{"bias": "all", "init": "uniform", "beta1": 0.95, "warmup_steps": 229, "decay_shape": "linear", "batch_tokens": 32768, "dataset": "wikipedia_en"}
Each number is 128 + 24 x the weight over its row's rms, rounded and kept within 0 to 255. Layers, rows and columns count from 0. The size above them is the row's rms in percent of the matrix's.

# layer 2 MLP up, 512x160, rms 0.0714, rows 11-32, columns 0-159
size [116  99  99 123 102 106 134 119  84 104 104  83 102 151  91 110  76 121  92  97 131 115]
[[124 151 119  90 129  98 122 166 132 105 132 122 137 125 118  80 123 129 113 132 117 130 102  94 124 138 126 183 107 130 120 140 110 139 122 128 134 141 112 138 100 160 124 150 112 129 140 108 129 107 166 124 111 122 128 168  80 115 124 161 129 112 146 128 138 117 146 126 131  99 107 125 156 115 156 122 137 124 142 134 155 132 122 140  79 143 145 146  89 139 136 119 115 127  94 121 115  83  92  61  74 115 159 126 149 109 145 119 106 106 150 107 171 165 150 122 153 121 109 171 150 123 139 121 121 143 121 147 159 120 112  73 127  46 108  73  87 128 167 121 127 162 155 193 139 119 157 121 120  98 116 136 155 108 121 101 137 169 156 165]
 [153 128 109  99 121 141 118 164 135  93 156  95 129 122  86 101 145 146 122  92 139 106 156 173 124 127 138 169 102 102 152 157 109 136  97 127 169 131 137 151 127 139 125 145 132 154  89 112 139 105 127 131 160 150 147 117  80  96 134 163 104 113 116 130 148 108 139 122 132  95  97 164 187 144 151 151  85 128 142 164 136 133  98 168 123 131 108 112 122 177 141 144 124 149 126 108 100 106  93 117 108 134 165 107 138 133 114 103 176 119 145 144 154 154 157 116 108 140 120 139 166 132 113 129 140 150 144 118 106 105 109 145  92  95 121  34 130  96 123 123 125 132 115 147 136 122 128 123 158 146 140 128 132  91 174 125 123 142 149 193]
 [135  98 146 114  95 116  93 113 121 124 118 102 141  98 129 108 144 131 105 128 162 130 145 141 137 146 146 185 129 124 117 133 125 101 109 156 132 155 144 114 116 153 173 114 126  99 164 105 130 100 132 125 153 152 108 145 125 120 117 109 156 116 162 114 102 130 149 141 149 129 122 112 113 187 113 124 131 153 118 115 137 128 132 145 125 137 179  91 153 100 170 151 143 118 101 101 128 106 109  92  94 170 117 146 144 128 116 156 150 151  82 134  79 114 133 102 115 135 150 144 122 122 118  90 127 116  99 104 107 133 101  89 108 120 170  98 182  71 151 148 215 110 128 128 116 120 105 103 140 129 144 121 162 110 125  71 132 146 124 182]
 [118 119  80 117 119 132 147 121 145 121 107 115 124 168  98  99 137 141 110 155 156 118 105 146 120 177 105 156 138  96 144 120  97 127 120 139 101 124 110 153 130 155 160 157 134 114  90 106 157 150 116 133 186 145 133 131 130 110  92 109 115 146 136 119 106  93 125 189  88 125  79 125 129 110  99 150 129 123 100 121 104 139 144 151 113 154 105  92 109 192 141 120 124 135 147 104  85 102 131 122 123 139 127 106 131 122 128 151 145 130 124 160 112 180 153  87 144 144 133  43 131 185 150 139  92 114  91 108 102  98 110 106 128 144 131 135 180 103 111 162 129 119 137 132 128 125  78 125 114 130 168 142 114 121 124 118 142 155 113 114]
 [119 121 132 169 126 100 152 124 125  98 156 135 111 146 115  97 127 187 128 133 157 123  93 128 151 152 117 150 126 127 131 109 117 120 119 135 120 140 108 142  97 116 154 150 103 134 103 142 134 130 174 141 135 117 150 117  91  99 140 147 158 144 115 128 108 126 139 163 135 100  90 141 131 153 159 134 113 100 126 145 116 132  91 157  82 150 136 132  94 147 124 128  88 108 113  98  94 101  97  99  98 124 135 154 110 162 113 109 191 115 108 149 113 119 154  85 138 105 158 142 141 131 120 133 139 154 200 187 146 144 119 151 109 106 154 113 111  89 141 163 163 160 158 175 146 110 163  93 127 120 115 159  86  75 129 129 151 153 134 151]
 [115 121 140 147 103 155 122 139  95 124 137 135 116 111 140 104 147 148  79 123 159 109 140 167 111  93 110 110 126  88 178 163 114 130 114 129 129 108 138 179 130 104 115 103 110 165 138 124 115 121 118 115 115 174 124  99  81 114  88 165 152 116 137 122 136 132 108 120 114 112 100 180 154 107 126 169 150 150 123 142 120 152 119 137  83 163 132 152 116 119 143 124 133 140  72 173 127  90 116 125 153 138 129  66 150  95 130 122 138 128 147 116 123 159 177 112 121 135 103 110  97 102 103 127 112 139 125  87 137  81  94 140 109 111 182 112 124 115 131 108 115  96  94 173 111 106 126 117 116  72 104 105 155 136 112 119 130 169 114 105]
 [ 87 134  99 101 117 165 135 132 156  99 137 146 157 126  98  87 164 137 109 148 165 196 128 115  97 144 127 184 113 109 141 146 111 145  88 133 129 115 155 162 131 142 109 114 121 119 127 119 122 168  98 128  90 151 165  75 107  97 115 128 145 131 140 144 128 146 151 177 139 102 104 114 148 125 148 158 121  88  90 179 103 118 194 127 151 156 126 103 101 123 144 133 135 142 145 127 120 102 124 113 119 151 129  73 114  97 156 167 143 117 119 148 167 144 158 115 117 136 126 135 138 143 108 109 142 106 120 121 138 114  93 129 149 121 128 129 172 100 110 173 107 124 133 142 123 151  98 119 147 127 163 144 108 130 164  98 177 155 117 117]
 [141 152  86 146 136 134 123 141 167 114 143 129  89 112 108 148 159 168  98 113 139 105  70 101 164 145 161 159 142 123 180 172 105 180 149 108 101 135  96 116 149 146 104 171  96 141 119 124 200 148 119 124 139 117 162 154  97  75 107 134 127 127 106 118 114 121 139 159 179 104 113 158 152 151 107 141 109 102 134 141 114 136 105 147 140 132 137 102  93 119 126 147 133 143 119 130  98 133 120 132 145 134 107  81 138 117 142 136  93  80 133 154 162 121 145 116 136 122 156 125 135 113 108 137 128 122 116 121 142 141 113 106  78 117 183 133 167 116 116 147 164 137 122 175 130 109 116 141 154 117 158 173 142 129 134  87 135 119 106 134]
 [132 102 142 101 123 131 148 190 132 132 120 126 142  97  97 121 124 131 133  88 190 143 155 163 113 121 115 146 110 111 113 129 135 133 121 162 120  58 147 130 112 124  93 131 111 202  73 161 112  87 128 144 127 173 135 113 126 124 127 167 133 115 138 131 185 141 150 150 166 119 119 135 131 140 125  95 105 144 154 104 185 140 155 153 114 163 145 101  82 128 115 147 157 110 103 134 113  89 112  92 125 103 140  89 108 117 124  93  98 143 126 120 155 147 125  98 104 157  60 132 114 134 121 111 138 122 136 142 122 112 112 116 119 110 134  90  94 116 126 126 114 105 121 153 135 139 138 153 128 148 150 142 130  88 122 174 109 133 106 142]
 [140 106 141 107 158 159 122 170 138 125 122  72 124 150 122 143 157 157  89 143  92 117  91 125 120 140 192 120 109 180 122 120 130 122 135 120 116 100 112 112 118 102 104 152 129 182  89 131 159 131 132 135 145 133 136 118 110 141 137 135 146 129  92 148 133  95 166 123 150 109 130 128 158 157 146 114 137 101 134 139 139 123 103 197 132 143 151 138  65 176 151 138 152 128 135 133 114 104 126 145 136 116 108 140 123 103 118 133 140 166 100 159 155 146 123 146 111 124 124 124 141  95 108 148 155 138 117 147 108 140 147  35  86 109 187 137 126 120 145 116 130  97 131 148 134  92 148 132 139 151 124 102 105 116 147  74 118 115 150 154]
 [113  93 127 105 139 156 127 135 128 105 136  98 127 164  82  78 115 139  80 142 150 143 123 153 110 141 152 108 113 143 118 131 102 119  88  99 119 120 104 166 106 183 117 175 119 132 103 110 125 112 153 115 166 174 132 101  95 122 111 140 122 182 121 142 125 132 143 155 139 148 122 184 109 126 141 143 107 144 118 173 127 142 132 151  95 127 137 130 116 154 142 146 150 162 119 155 114  98  95  95 155 118 157 127 142 109 146 105 140 120 144 119 131 154 162 100 122 129 109 108 147 148  92 134 118 124 113 120  63 117  56 132 116  87 176 104 139 107 150 131  85 128 109 153 146 100  87  94 133 119 145 118  85 119 128 126 149 146  96 117]
 [131 144 117 131 131 153 147 161 136  99 121 107 138 124 103  95 107 154  91 100 122 109 133 162 138 116 142 136  94 106 176 182 113 125 107 124 123 170 121 144 100 133 135 138 146 101 117 111 130 123 166  99 148 120 156 112  92  67 101 178 157 145 126 132 171  80 137 127 122 113 126 141 139 131 127 112 103 140 158 157 140 140 138 167 112 120 117 109 105 123 126 164  86 133 114 125  97  99  89 101 130 140 166  95 183  96 156 150 132 106 137 146 151 132 151 136 169 143 120 152 111 131 136 138 161 166 143 127 119 120 102 101  83  78 153  84 107 117 159 117 165 159 114 146 142 124 113 116 119  78 118 172  99 107 151 115 122 131  97 154]
 [138 122 133 122 115 128 135 159 142 114 131 143 122 100 119 123  90 122 119 136 126  90 104 126 135 144 117 182 134 131 143 136 110 138  99 147 138 124 115 163 122 154 120 131 127 139 147 125 118  91 132 137 118 156 155 117  90 144 131 179 105 129 170 113 140 120 131 150 123  83  96 117 153 134 158 102 142 127 134 176 125 116 163 184 115 126 131 148  80 113 198 159 125 143 125 123 130  90 125  98  84 170 134 134 127 123 139 127 106 113  92 114 120 167 115 135 131 137 102 181 146  95 154 135 153 132 132 122 162 137 134 101 111 108 158  67 111 132 171 115 210 131 131 176 142 125 168 123 122 110 156 140 140 102 154 123 134 180 151 168]
 [145 158 115 125 142 158 132 157 112 111 158 122 153 100 105  78 116 138 118 150 100 128 117 161 120 144 159 105  96 130 114 174 117 136 102 122 118 140 129 150 124 100 117 153 134 132  99 108 115 136 139 109 149 148 131 117  73  93 139 175  96 144  73 126 140 107 122 100 196 129 133 123 136 126 118 133  93 137 141 154  98 131 119 142 116 136 102 125 113 189 172 116 124 156 135 107  88 130  97 123  93 128 129 124 125 138 119  71 106  99 148 117 116 158 151 115  97 123  98 163 169 107 124 149 119 114 117 153 118 113  67 106  88 107 130  48 133 100 107 105 129 160 112 147 119 134 112 134 152 111 154 138 118  99 174 107 134 134 133 146]
 [126 114 121  89  85 140 130 144 127 133 117  91 137  90 104 177 142 120  92 111 155 135 115 132 112 100 161 114 124 132  76 133 125  93  96 149 123 162 144 164 115 111 176 161 117 117 122 128  87 116 150 139 170 170 128 132 143 106 140 114 129 160 165 140 142 140 167 122 124 155 151 129 148 146 141 117 138 107 167 108 132 140 145 160 100 112 137 132 122 102 193 132 172  98  79 111  95 112 138 112  90 127 159 143 108 164 113 145  87 136 100 154 152 145 130 172 119 112 117 118 168  86 140 108 165 166 131 154 147  89 115 138 118  82 166  80 130 151 127 139 117 181 132 124 145 121 134 142  98 128 117 113 135 118 127 125 131 115 101 119]
 [108 111 132 105 146 170 140 110 115 115 158 100 111 118 129 131 121 175  92 128 111 129  98 132 111 121 116 116 133 136 178 122 109  86 130 126 129 181 109 179 108 110 174 182 132  84 147 113 112 146 170 125 131 109 155 121 121 104  78 159 128 124 113 106 138 148 145 144 122 128 133 119 121 103 135 149 114  83 117 166 128 124 144 132  85 136  93 125 132 196 150 132 121 153 150 116 101 114 111 111  95 159 139 154 116 135 116 100  82 120  84 134  97 117 128 118 147 150 107 107 160 132 159 128 112 141  80 132 151 137 118 113 125 111 174 106 159 112 129 119 139 212 147 106 139 135  79 123 138 131 136 105  91 157 125 125 125 103 102 148]
 [123 125 121 151 133 191 123 159 127 134  93 126 154 118 112 120 148 142 105 139 115 125 144 154 132 127 125 155  91 168 129 154 140 158 108  80 164 158 123 101 110 111 112 150 114 117  64 129 106 123 149 121 163 141 165  55 130 129  91 120 129 159  92 165 148 102 128 121 137 121 150 116 125 112 133 125 106 144 142 120 128 160 151 140 135 116 167  92  66  91 141 127 118 113  61 151 145 127 137  96 134 135 140  89 160 140 155 105 144 112 108 102 136 118 110 106 105 117 118 132 108  96 116 125 176 134 118 134 100 124  83  77 123 105 105 143 127 121 151 114 171 100 107 175 134 106 107 123 124  76 121 121 121 112 121 163 147 156 132 122]
 [110 124 136 181 131 147 109 144 132 121 141 110  90 115 130 115 138 165 105 148 156  98 109 114 103  82 117 114 107 143 151 147  88 136 154 103 119 126 117 147  87 114 153 119 115 154 132 105 113 146 139 102 145  73 118 131  90 109  91 196 134 171 107 115 128 143 144 141 141 103 138 135 102 135 130 145 105  99 127 153 144 129 136 157 121 129 116 128 118 172 103 208 124 147 135  95  85  74  81 106 101 168 144 132 101  59 119 115 130 106 118 133 127 151 119 141 164 134 123  83 158 138 113 130 122 120 116 131 177 105 107 122  99 121 116 148 141 132 156 171 143 152 144 156 145 126 111 118 106 106 118 138 116 120 148 121 145 176 124 151]
 [141 119 123 110 115 170 142 156 120 100 150 119  94 131 111 118 125 134 125 110 118 107 111 160 113 130 137 123  99 114 170 175 108 115  99 116 172 156 108 167 113 128 118 155 114 130 120 135 132  86 150 132 209 134 140 103  81 103 125 147 115 158 157 126 152  98 138 134 147 112 118 164 142 140 148 132 104 107 159 139 134 116 155 181 114  98 135 119  94 164 165 156 112 125 112  99 100 122  99  99 106 130 151 105 157 121 149 118 126  98 137 144 139 118 149  76 123 145 107 129 162  98 106 139 126 138 120 140 115 133 114 109 102  82 123  40 110 110 122 120 150 135 120 133 140 159 109 142 142 139 150 157 104  75 196 118 119 141 113 146]
 [122 148 105 115 109 130 128 141 113 109 150 119 130 131 102  84  94 143 115 106 123 112 135 154 132 120 142 137 102 136 149 158 118  87  90 153 133 164 105 128 101 150 144 144 155 140  90 118 127  93 146 133 120 160 132 114  92  79 136 151 147 167 131 117 139  93 151 118 147 100  97 128 136 144 125 108 123 110 155 105 179 151 167 148 124 120 121  97  97 136 159 129  79 145 118 112  96  73 101  91  91 134 157 101 169  90 119 112 129 100 139 146 127 150 163 111 171 147 122 137 116 122 121 131 148 159 149 132  84 124 124 109 126  99 155  78  66  83 147 116 182 136 124 136 138 112 112 111 139 108 125 154  78  82 131 121 133 159 116 154]
 [ 90  88 119 149 156 133  96 143 118  78 136 112 136 129  93 134 138 144  83 142 146 155  99 137 122 165 118 157 123 125 155 139 103 153 105  95 110 115 142 127 147 146 132 132  86 125 102 128 136  98 137 122 150 166 110 131 151  95 117 155 147 115 191  89 157 125 137 152 159  99 149 142 116 159 132 111 123 120 141 133 153 115 117 131 128 159 126  75 112 194 109 188 163 141 128 137 103 133  98  80 140 102 128 113 131 143 156 110 141 101 126 159 110 112 137 119 128 150 134 132 128 129 125 126 124 167 197 121 115 151  83 140 113  89 127  77  84 101 109 118 129 156 121 160 129  82 112 134 111 124 153 146  85 121 136 137 111 125 156 154]
 [ 92 126 127 109 106 129 133 140 167 121 181 136 130 155  71 118 142 132 131 151 135 124 125  84 117 142 129 132 130 132 161 129  98  75 108 103 105  92  95 123 150 140  74 167 130 171 112 123 157 126  86 128 122 136 178 142 112  90 104 113 126 139 152 162 147 122 126 182 105 121  74 159 148 109 147 134 124 131  89 175 103 123 130 136 151 118 112 113  99 155 116 148 141 148 169 132 112 106  99 117 144 108 139  78 153 113 162 106 115  80  89 138 154 173 121 129 123 134 156 107 133 147 135 152 120  88 104 123 128  98 127 128 118 139 122 100 110 106 126 160 152 157 128 129 146 139  91 113 155 154 179 148  91  95 124 139 122 111 120 124]]
# layer 2 MLP down (transposed), 512x160, rms 0.0444, rows 11-31, columns 0-159
size [122 141  84 128  78 121 144 119  77 117 107  95  94 185  85  98  63 122 106  96 125]
[[115 104 150 126 123 103 161 144 146 148 183  93 142 147 138 154 107 120 153 176 160 149 103 123 140 133 106 155 106 119 117 113 121 172 167 122 120 155 116 134 140 137 118 129 172 146 107 113 142 123 124 121 125 141 135 170 169 129 141 120 142 148  76 148 124 143 164 126 133 117  99 156 159 122 101 155 143 141  84  95 107 151 138  98  68 152 121 125 191 118 104 146  88 101 116  91 131 144 114 115 100 160 128 144 105 128 156 108 136 113 170  96 170 117 112 130 147 147 127 114 120  73  92 137 119 110 133 104 122  63 176 109 126 117 118 136 117 126 139  93 137 137 135 109 124 163 104 136 152 160  73 104 123 132 149 113 140 151 137  95]
 [109 109 153 129 129 166 159 129 141 105 138 108  65 130  97 124 189 144 136 104 137 134 154 145 135 153 128 142 146  81 149 139 131 122 110 136 101 130 134 138 113 149 153 166 122  97 126 105 138 119 131 148 122 180 142 140 148 138 107 150 117 133 155 139  89 139 128 137 131 100  99  91 136 153 164 100 143 126 135 183 159 140 155 113 137 143 150  94 136 102 180 127 132 137 139 135 136 116 108  95 105 142 128  84 146 115 174 150 119 126 127 155 109 154 111 119 119 138 121  89 117 108 120  98 152 122 149 130  88 120 102 124  60 105 153 106 108 159 152  93 111  76 131 176 158 137 113 163 119 144 104 195 128 117 167 114 150 148 150 134]
 [149 113 143  63 191 109 137 160 117 146  87 103 109 139 110 145 130 124 158 134  77 140 101 127  99 135 152 121 126 102  92 117  87 130  86 111 121 170 119 105 146 125 128 125  87 116 149 133 117 133 104 147 159 152  94 131 124 111 165 125 161 108 144 113 152 105 120 110 102 115 149  72 145 134  88 133 136 143  83 138 101 130 123 121 146 178 141 129 157  98  92 137 137 129  96 134  97 111 131  89 125 135 104 116 118  97 184  97 143 160 162 179 161 147 121 116 160 121 127 127 101 153 139 130  98 133 119  77 116 129 154 152 132 163  95 126 125 132 132 114 128  81 137 150 119 131 131 119 132 126  93 121 134 127  75 135 122 136  83 149]
 [125 114 135 124  79 126 126 151 106  68 114 136 114 169 112  91  88 117 116 165 181 117  95 166 122 181  81 127 144 122 141 135 123 143 111 133  84 140  98  99 103 108 128 140 128 131 120 138 138 111 108 139 146 105 104 171 113 132 116 124 118 103  97  80 114 128 139 140 148 111  92 122 105  93 123 163 107 149 133 153 137 135 124 127  93 155  82 116 162 106 119 124  87 102 162 123  73 148  99 165 143 152 101 106 107 129 127 178 154 112 116 165 111 176 148 133 131 130 113 109 111 130  96 119  80 121 115  78 134  99 147 124  89 128 158 139 139  92 126 156  90 112 135 119 109 136 101 105  91 112 134 137  97 124 129 135 132 116 134 105]
 [142 121  90 143 109 145 161 113  81  99 165 108 157 115 170 159 112 122 157 151 150 114 169 149 156  89  85 145 122 139 131 104 131 132 115 126 128 102 129 112 114  91 115 176 145 118  86 146 132 154 141 101 161  98 112 116 147 144 123 121 137 166 105 135 125 112 119 152 125 125 130 168 144 107 111  50 100 106 113 114 162 122 156 139 160 120 133  88 129 141 182 112 108 127 115 147 129 150 147 112 121 156 117 100 112 143 102 152 158 123 120 156 113 127 113 106 146 124  89 145 113 133  90 112 173 170 159 136 143 118 142 138 150 155 143 178  87 132  98 125 152 100 131 178 152 138 128 130 116 158 133 119 137 118 179 116 137 150 170 156]
 [122 117 116  80 130 124  99 123 154 105 110 125  86  85 126 117 124 125 162 117 137 161 141 107 134 128 111 149 108 136 150 108  95  93  80 149 117 166 148 108  77 168 115 133 102 141 107 120 198 112 122 130 134 150 102 121 156 106 106 168 128 137 171 148 113  94 120 133 136 165 149 111  70 179 118 100 127 137 127 117 120 106 152 129 132 156  94 106 112 115 109  98 126 128 134 126 103  95 191 138 124 132 159 137 130 142 133 140 141 101 131 124  97 116  89 164 122 144 128 116 112  92 116 153 127 167 132 158 107 124 138 157 101 181 129 134 139 124 160 147 114 152 130 121 127 154 160 166 115 107 175 135 107 107 193 139 136 104 139 143]
 [132 128 143  94 113 136 117 116 145 132  78 126 167 125 135 132 169 102  96  99 165 161 125  92 144 155 125 136 111 132 140  90 106 149 121 115 165  86 147 114 114 129 109 144 146 118 157 108 104 136  91 107 134 129 144 114 131  97 149 110 158 125 107 134 153 144 148 127 148 118 170 132 139 156 154 124 102  73 128 160 141 163 141 102 160 141 109  89 144 116 133 150  96 155 142 134 132  82 144 140 149 119 123  62 107  99 167 172 127 134 137 133 145  75 115 154 106 149 152 153 139 126 144 145 147 102  84 126 137 170  88 138 174 158  90 152  98 153 156 108  82 121 126 125 128 183 134 149 162 112 138 127 117 119 143 132 167 116 151 124]
 [148 131 117 151 176 134  89 138 145 133 144 144  91  87 125 170 141 147 125 107 127 137 135  76 132 158 158 134 114 168 137 124 134 149 138 106 120 136  97 121 125 118 114 126  96 138 142 120 187 130 121 149 151 124  86 139 121 142 147 178 103 132 138 119 141 125 162 134 197 124 119 146 166 137 125  95 106 152 154 158 148 120 170 157 134 130 126 127 102 127 126 136 107 128 157 153 108 149 132 120 133 101 117 123 165 123 161  98 148 111 107 181 115 173 135 126 159  86 129 113 168 123 132 127 160 140 102 125 107 178 147 109  72 112 155  93 178 146 101 112 109 163 105 143 125 156 146 141 101 115 110 188 137  96 117 149 141 127 125 164]
 [161 126 123 153 137 131 101 105 154 117 101 133 112 126 178  86 111 160 105 139  52  86 125 135 165 136 116  95 132 129 141 149  88 144 129 140 140 158 143 141 140 123 132 169 100 100 166 104 178 172 126 157 100 130 121 157  95  86  68 133 144 141 158 168 109 132 117 119 115 129  98 131 107 137  91 102 146 110 147 130 111 114 104 139 132 153 131 120 127 147  98 123 115 115 138  94  73 113 132 124 130 154 112 131 157 129 102 150 184 125 142 191  88 117 126 144  88 133 151 108  83 100 103 102 145 143 121 141 115 100 130 152 113 133 116 164 127 150 102 150 128 105 139 109 126 149 139 153 118 162 122 142 110 179 120 141 123 120 133 119]
 [154 132 133 152 131 102 160 113 121 148 120 112 146 139 116 130 133 147 100 159 132 136  60 126 143 146 154 124 128 144 111 108 105 159 132  95 116  80 131  88 144  97  90 150 145 138 104 152 151 153  96 177 131  98 109 125 119 136  82 115 122 126  95 107  85  97 151 103 139 133 141 108 128 125 157 111 121  87 159 120 103  80  79 156 128  98 136 120 150 134 143 172 147 131 110 166  79 129 119 147 116 110  97 154 111 138  92 136 108 162 103 139 122 119 119 157 102 151 127 133 139 118 141 123 184 143 139 141 137 148 178 104 100 113 178 120 139 141  78  93 135 105 131 145 121  94 113 129 111 160 150  94 118 140 168 126 159 121 176 146]
 [137 135 105  94 133 185 140 138 138 126  94 122 116 151 116 167 156 162 124 110 141 152 125 147 142  94 135 149  93 152 154  65 137 128 113 147 119 167 120 127 141 161 116 126 109 126 108 155 115 116 151 135 113  97 109 129 112 109 113 179 124 137 134 114 127 103 124 144  95  84 113 147 116 121 102 124 168 150 124 115 144 128 124 142 118 139 161 136 117 129 129 121 121 156 158 134 117 118  94 129 122 149 139 121 153 121 146 144 124 126 134  98  90  84 140 121 110  92 143 153 107 152 152  69  82 145 136  96  96 169  78 155 117  74 118 180 143 105  76 130 138 121 148 133 157 106 105  63  93 140 158 134  80 135 113 130 125 108 123  81]
 [131 138  98 118 126 135 163 168 130  96 120 133 137 127 109 120 145 142 113 119 115 137 127 160 111 122 144 158 123  99 147 210 169 128  93 149 141 146 129 135 119 153 155 155 152 138 127 118 132 137 121 125 150 134 146 126  77 108  90 161 134 127 122 113 162  89 113 132 113  87 132 161 134 134 157 117 106 130 185 128 159 148 162 157 115 101  92  84 110 106 161 146 105 154 138 111 120  96 107 102 105 158 155  94 173  95 181 157 129 125 111 152 133 154 135  97 145 147 121 140 108 132 129 125 127 160 142 111 117 118 111 123  89  61 169  58  74 132 117 104 144 139 117 139 140 140  89 137 127 127 128 149 113 101 143 120 136 154 125 137]
 [108 128 137 116 135  76 146 135 108 159 118 107 117 138 154 148 127  79 101 144 143 118 142 105 135 143  95 122 112 135  79  76 139 150 128 140  86 121 157 176 140  99  81 151 144 146 109 116 107 137 142 119 177 165 158  80 141 196  82 143 117 118 163 138 113 121 126 139 166 146 115 139 156 119 141 176 132 156 123 100 156 153 144  94  99 121 140 133 126 180 119 148 139 115 111 150  77 111 116 108 110 118 133 156 101  99 111 109 107 127  96 129 144 131  88 126 127 159 153 110 117 105 168 128 117 104 115 134 110 133  93 125 133  79 145 130 121 127 149 140  82  90 129 138 138 133 128  98 150 117  97 111 118 119 151 105 173  99 137 134]
 [164 142 111 146 155 145 121 150 109 121 115 155 137 132 135 147 102 177 129 105 110 107  75 168  95 142 168 161 108 135 167 121 141 115 110 144 186 162 109 127 147 139 120  93 135 145 142 158 174  99  94 148 135  96 114 144 122  86 153 127 132 119  75 143 156 138 127  97 146 123 180 144 143 106 129 136 134 116 125 109  84 128 133 143 160  84 109 136 109 136 136 150 122  82 126 125 140 188 142 168 165 101 110 122  97  94 149 142 146 157 135 113 145 154 104 104 139 165 170 175 138 137 135 121 110 106 110 108 116  92 143 106 163 171  97 120 170  95 100 140 135 143 116 120 132 126 144 131 106 139 131  88 141 126 144 127 145 111 142 124]
 [154 155 149 123 124 129 164 155 123 171 111 153 156 152 139 109 138 132 146 148 152 130 142 156 108 153 135  73 156 126 156  94 109  89 127 132 133 150 123 125 119 142 122 177 163 138 138 144 103 118 113 147 127 111 144 176 156  65 130 142 155 113 174 127 114 152 151 107 109 158 140 106 105 171 125 113 115 114 137 115 119 125 140 153 123 100 107 158  96 102  78 119 134 119 152 115 123 113 152 154 128  91 162  61 144 139 114 122 142 145 132 171 137 138 131 176 103 162 133 152  78 149  99 144  99 129 131 168  80 136 100 131 124 133  90  75 118 173 151  88 129 136 111 102 143 132 136 125 167 138 123 125 168 138 132 121 137 109 143 108]
 [134 158 107  86 149 144 131 120 106 105 161 118 129  94 144 134 100 104 116 128  93 134 103 112 113 163 109 166 120 135 111 138 107 109 159 142 157 134 129 157 180 134 141 165 138 114 113 146  95 155 115 127 171 122 166 111 192 147 118 121 122 138 124 161 134 148 144 130 125 194 135 157 153  86 138 149 144 124 164  94 110 119 118 158 143 141 146 103 162  95 113 128 151 167 142 126 104 124 130 155 115 108 143 111 158 142 125 119  63 106 117 152  95 109 133 136 141  86 123 184 121 121  95 128 107 122 124  86 174 126 135 129 177 124 173 122 126  93 116  99 119 185 122 104 137 131 102 115 149 127 135 117 117 179 108 140  99 111 137 131]
 [111 164 137 175 118 161  71 129 150  95 172 130 132 141 142 132 152  88 155 107 143 120 115  75 146 136 138  68 147 122 117 127  63 137 114  79 120  93 117 135  96 129 170 163 105 107 145 134 129 127  99 148 127 103 145 124 167 146 139 136  88 123 155 135 125 141  90 104 109 145 127 133 134 167 102 139 124 103 154 141 145 134  87 145 158 103 110 138 132 112  88  65 129 157 130 112 105 138 130 127 132 140  80 110  87 148 117 148 116 163 108 131 101 161 142 103  83 145 124 160 125 117 131 105 151 126 117 120  70 132 110 147 112 137 118 119 153 118 131 122  85 123 129  99 115 141 158 115 142  96 104 120 130 115 118 145 165 101 147  98]
 [104 143 130 119 119 152 128 116 138 155 134 121 108 144 109 132 127  60 130 119 129 118  82 132 104 187 104 107 140 134 136  84 129 127 106 117  99 136 144 157 140  85 120 102 121 134 108 155 106 134 121 138 120 186 140 157 151 127 133 155 156 125 111  96 147 158  83 132 111 138 135  94 139 124 165 103 150 129 141 168 103 140 136 119 130 132 116 131 109 143 135 182 152 166  80 149  74 124  91 109 126 134 121 101 117 118 123 117  79 135 101 148 110 160 124 158 132 110 150 155 165 154 185 129 164 150 101 125 115 154 120 145  91  98 118 120  64 182 124 123 127 124 110 143 156 170 136 170 139 135 121 122 167 105 144 127 164 126 128 135]
 [114 113 129 105 120 157 142 131 124 100 138  90  73 125 120 118 163 137 132 134 121 131 148 175 137 122 131 127 144  85 112 159 127 108  91 122 128 138 144 153 126 128 164 189 135 114 122 111 114 113 135 128 151 154 113 128 120  96 115 144 109 143 181 138 150 102 142 166 123 102  81 136 108 155 145 112 118 136 146 157 156 142 165 139 126 108 152 116 103 106 165 125 133 158 139 133  97 105  91  99 117 158 148 104 163 113 146 133 130  64 106 160 108 133 141 117 123 153 102  93 138 109 115 124 153 144 129 115 102 129 105 143  78  55 173  89  95 127 135 121 131 100 109 167 121 146 122 157 124 140 132 158 113  60 189 122 126 127 123 132]
 [132 124 130  93  99 140 131 139 118 110 118 137 112 142 111 107 133 159 110 109 128 130 133 146 115 129 146 165 130 119 160 185 146 128 108 114 136 159 116 101 104 200 185 161 121 115 112  91 145  97 138 145 168 159 136 113 110  93 123 138 124 142 106 120 159 100 115 114 142  94 142 123 132 118 154 113  96 141 151 144 150 159 186 148 116 117 125 108 148 131 169 154  88 157 153 115 106  98  83 101 118 156 146  89 150 115 162 144 128  92 112 165 138 128 116 128 148 139 146 111 111 146 106 123 133 151 123 149 107 113 141 130  95  69 170  90  81 100 130 137 148 132  94 135 125  99 139 143 128 105 108 143 102  57 134 106 157 166 115 144]
 [137 103 122 115 116 112  89 163 137 116 115 118 124 139 121 151 122 160  90 138 101 163 123 159 163 124  93 118 135 146 170 119 125 138 109 133 143 128 171 144 130 133 121 149 116 127  73 140 146 132 135 115 112 188 132 123 139 117 113 132 141 135 138 139 115 106 125  80 153  68 182  81  82 138 121 122 128 129 155 105 141  84 110 146  92 153 164  60 116 166 125 169 110 126 140 124  95 136 116 110 161 138 120  93 151 172 163  78 160  76 108 149 119 124 147 125 118  91 123 155  86 130 137 116 102 145 169 141 128 118 142 124 156 120 141 143 101 115 164 153 177 138 115  85 120 126 111 138 103 108 101 130 122 118 114 134 128 127 151 123]]